config.toml
num_hidden_layers = 15
hidden_size = 128
num_attention_heads = 2
num_key_value_heads = 2
head_dim = 64
intermediate_size = 768
vocab_size = 2048
hidden_act = "gelu"
norm = "rmsnorm"
norm_place = "pre"
norm_eps = 1e-05
positions = "rope"
rope_theta = 2180.0
rope_fraction = 1.0
qk_norm = true
attn_scale = 0.125
bias = "none"
tie_word_embeddings = false
parallel_block = false
extras = ["capped logits"]
init = "normal"
init_std_qkv = 0.0629
init_std_o = 0.0629
init_std_up = 0.0629
init_std_down = 0.0
optimizer = "cautious_adamw"
learning_rate = 0.0022
beta1 = 0.9
beta2 = 0.95
weight_decay = 0.15
lr_head = 0.00502
warmup_steps = 457
schedule = "wsd"
decay_fraction = 1.0
decay_shape = "linear"
final_lr_fraction = 0.0
batch_tokens = 16384
max_seq_len = 1024
doc_mask = true
train_tokens = 98470000
max_steps = 6011
dataset = "wikipedia_en"
Each number is 50 + 15 x the weight over its row's rms, rounded and kept within 0 to 99. Layers, rows and columns count from 0. The size before them is the row's rms in percent of the matrix's.

# layer 7 MLP down (transposed), 768x128, rms 0.0675, rows 482-492, columns 0-63
098:71 50 61 66 73 55 36 61 37 35 24 29 33 42 55 47 60 56 28 27 63 46 71 53 73 47 55 68 18 63 41 45 40 37 77 52 50 54 25 68 52 43 45 47 80 62 38 54 67 44 69 52 30 31 54 72 46 52 53 53 57 54 50 42
102:64 36 63 66 66 39 17 38 51 58 41 45 51 56 64 40 59 27 61 39 61 26 62 71 58 32 49 67 43 46 43 40 44 37 57 47 62 63 45 76 43 38 79 50 40 26 49 64 54 31 50 70 57 49 55 64 77 73 42 38 73 40 46 47
109:36 33 41 49 40 41 55 32 43 36 55 66 55 52 27 37 57 44 40 48 26 50 25 63 69 63 42 47 37 47 45 17 43 44 56 22 40 57 41 30 75 24 52 89 65 73 55 57 21 42 29 52 36 27 44 80 42 63 59 51 36 41 39 33
105:51 66 15 64 81 57 35 33 49 41 60 33 54 31 56 61 15 32 49 95 58 67 63 61 55 57 64 46 49 54 59 46 45 52 59 41 79 68 55 73 40 46 41 24 78 69 38 21 77 35 52 92 58 48 42 65 66 68 44 45 56 50 48 56
118:34 50 56 70 49 54 57 51 04 43 75 60 43 68 15 37 76 72 64 50 59 12 53 30 51 34 61 64 58 53 57 70 37 80 57 58 63 52 31 41 80 62 45 77 52 76 30 39 53 17 44 58 40 55 46 41 45 53 59 47 71 44 39 45
081:44 30 48 50 65 82 41 65 51 26 62 55 46 46 71 43 30 49 57 43 55 49 70 53 64 44 39 73 54 72 42 60 20 39 71 58 68 31 74 53 49 70 58 25 82 69 34 41 57 56 55 51 75 34 59 56 59 40 29 45 56 65 64 49
095:54 69 61 15 19 37 66 32 31 48 50 46 48 37 40 59 57 65 57 60 29 00 21 62 30 58 46 39 65 27 46 69 70 70 29 55 40 68 60 59 51 50 33 48 45 75 51 51 68 23 57 76 51 60 31 60 30 50 66 42 51 67 41 54
098:54 25 60 25 43 83 32 49 55 79 63 52 54 33 47 72 43 41 57 55 24 66 21 46 34 45 32 39 41 72 53 51 65 53 63 43 54 44 39 51 34 68 73 60 33 54 27 39 45 20 66 49 46 35 47 35 38 37 37 37 29 43 45 60
090:40 57 77 52 28 56 53 41 39 51 38 27 66 51 62 58 61 71 48 50 44 34 37 67 55 35 20 63 52 61 59 59 61 39 44 47 30 44 64 75 32 58 43 21 53 38 38 66 51 37 12 48 48 50 31 36 60 68 64 49 62 65 48 47
092:46 28 49 36 52 53 57 67 67 26 42 65 72 45 66 54 59 74 34 53 59 54 51 04 43 72 71 30 70 64 70 44 67 59 60 70 32 37 38 39 43 57 31 43 72 32 77 46 41 59 64 26 44 35 51 40 74 37 47 54 43 39 44 37
099:49 48 44 38 26 77 41 42 27 52 36 49 73 51 50 65 18 18 52 54 44 33 53 50 65 81 71 50 55 63 38 68 35 61 68 56 39 50 39 31 43 76 75 50 59 36 70 39 65 58 74 59 44 64 37 24 38 38 31 60 49 83 34 60
# layer 7 MLP up, 768x128, rms 0.0978, rows 483-493, columns 0-63
101:58 65 57 44 37 68 26 42 35 46 48 51 55 49 44 62 49 56 85 30 37 59 68 33 66 92 64 35 36 48 49 35 75 60 65 50 55 54 61 38 64 42 42 75 42 41 49 42 62 40 28 31 37 54 28 74 21 38 57 53 52 22 31 36
108:62 48 31 42 36 66 71 40 41 48 53 50 24 59 47 35 55 52 37 58 29 47 56 61 61 68 51 59 31 34 49 01 49 66 64 56 90 44 62 57 49 48 53 99 56 69 81 61 49 59 56 41 26 53 52 57 35 54 82 28 51 47 35 33
100:83 66 46 29 27 60 41 41 48 60 56 39 52 55 47 46 60 72 30 53 36 79 66 79 43 69 41 42 41 70 78 61 49 56 38 20 39 38 72 46 65 41 47 42 40 28 70 58 79 66 40 44 51 22 21 50 34 49 66 38 86 47 31 38
102:52 62 54 49 19 55 55 33 06 50 64 51 37 64 47 13 68 59 75 42 67 38 44 50 72 42 37 46 40 34 39 50 38 65 46 43 42 32 48 40 68 22 61 74 44 47 55 67 55 55 56 41 34 72 39 45 82 42 60 34 41 29 39 50
085:53 50 46 14 37 32 49 26 21 74 43 33 66 55 44 60 55 45 54 51 44 45 65 47 60 64 38 50 42 40 60 34 52 63 61 45 66 15 37 66 28 41 46 50 27 53 58 61 80 67 42 47 53 78 41 53 42 52 64 49 70 61 47 54
092:35 46 58 54 37 66 51 45 36 44 42 26 50 66 14 27 64 64 44 50 66 43 38 25 68 41 51 41 53 56 56 61 65 65 80 52 47 36 60 58 19 44 53 71 39 69 46 43 23 51 47 36 42 25 65 57 58 36 61 00 50 26 38 37
103:50 61 48 47 37 79 47 52 43 68 54 37 51 32 41 54 40 42 62 63 51 79 29 05 60 34 40 58 29 68 58 61 46 41 83 67 39 48 61 44 61 59 54 74 11 64 51 55 18 75 55 41 50 40 50 41 66 66 67 20 34 44 32 33
088:47 55 29 37 46 44 50 50 45 65 66 67 52 45 66 47 43 73 56 48 65 34 52 52 54 65 57 86 32 33 55 10 50 49 51 45 41 76 62 15 57 47 65 74 57 43 41 40 59 59 77 53 67 46 65 96 30 40 31 58 66 26 51 38
095:51 49 77 49 54 58 83 57 61 82 47 49 36 60 47 57 32 36 49 25 42 38 75 54 57 46 47 36 30 63 79 25 53 75 83 46 53 58 56 43 46 26 41 56 51 49 54 72 47 62 54 71 56 73 24 25 67 38 66 42 67 48 52 31
099:54 59 42 40 52 54 31 55 33 53 51 51 57 45 55 54 29 72 74 50 45 56 78 30 79 72 59 35 63 46 70 46 36 47 63 51 70 55 63 39 59 45 69 52 03 54 79 36 29 78 99 41 52 67 58 32 49 37 53 44 49 42 31 36
106:62 66 69 35 38 71 35 55 39 46 42 33 35 62 40 56 53 56 45 14 30 50 30 26 58 43 56 44 43 67 69 50 46 73 50 39 59 45 51 35 71 59 65 59 63 43 69 74 46 80 43 60 47 69 45 58 60 47 39 47 29 20 17 44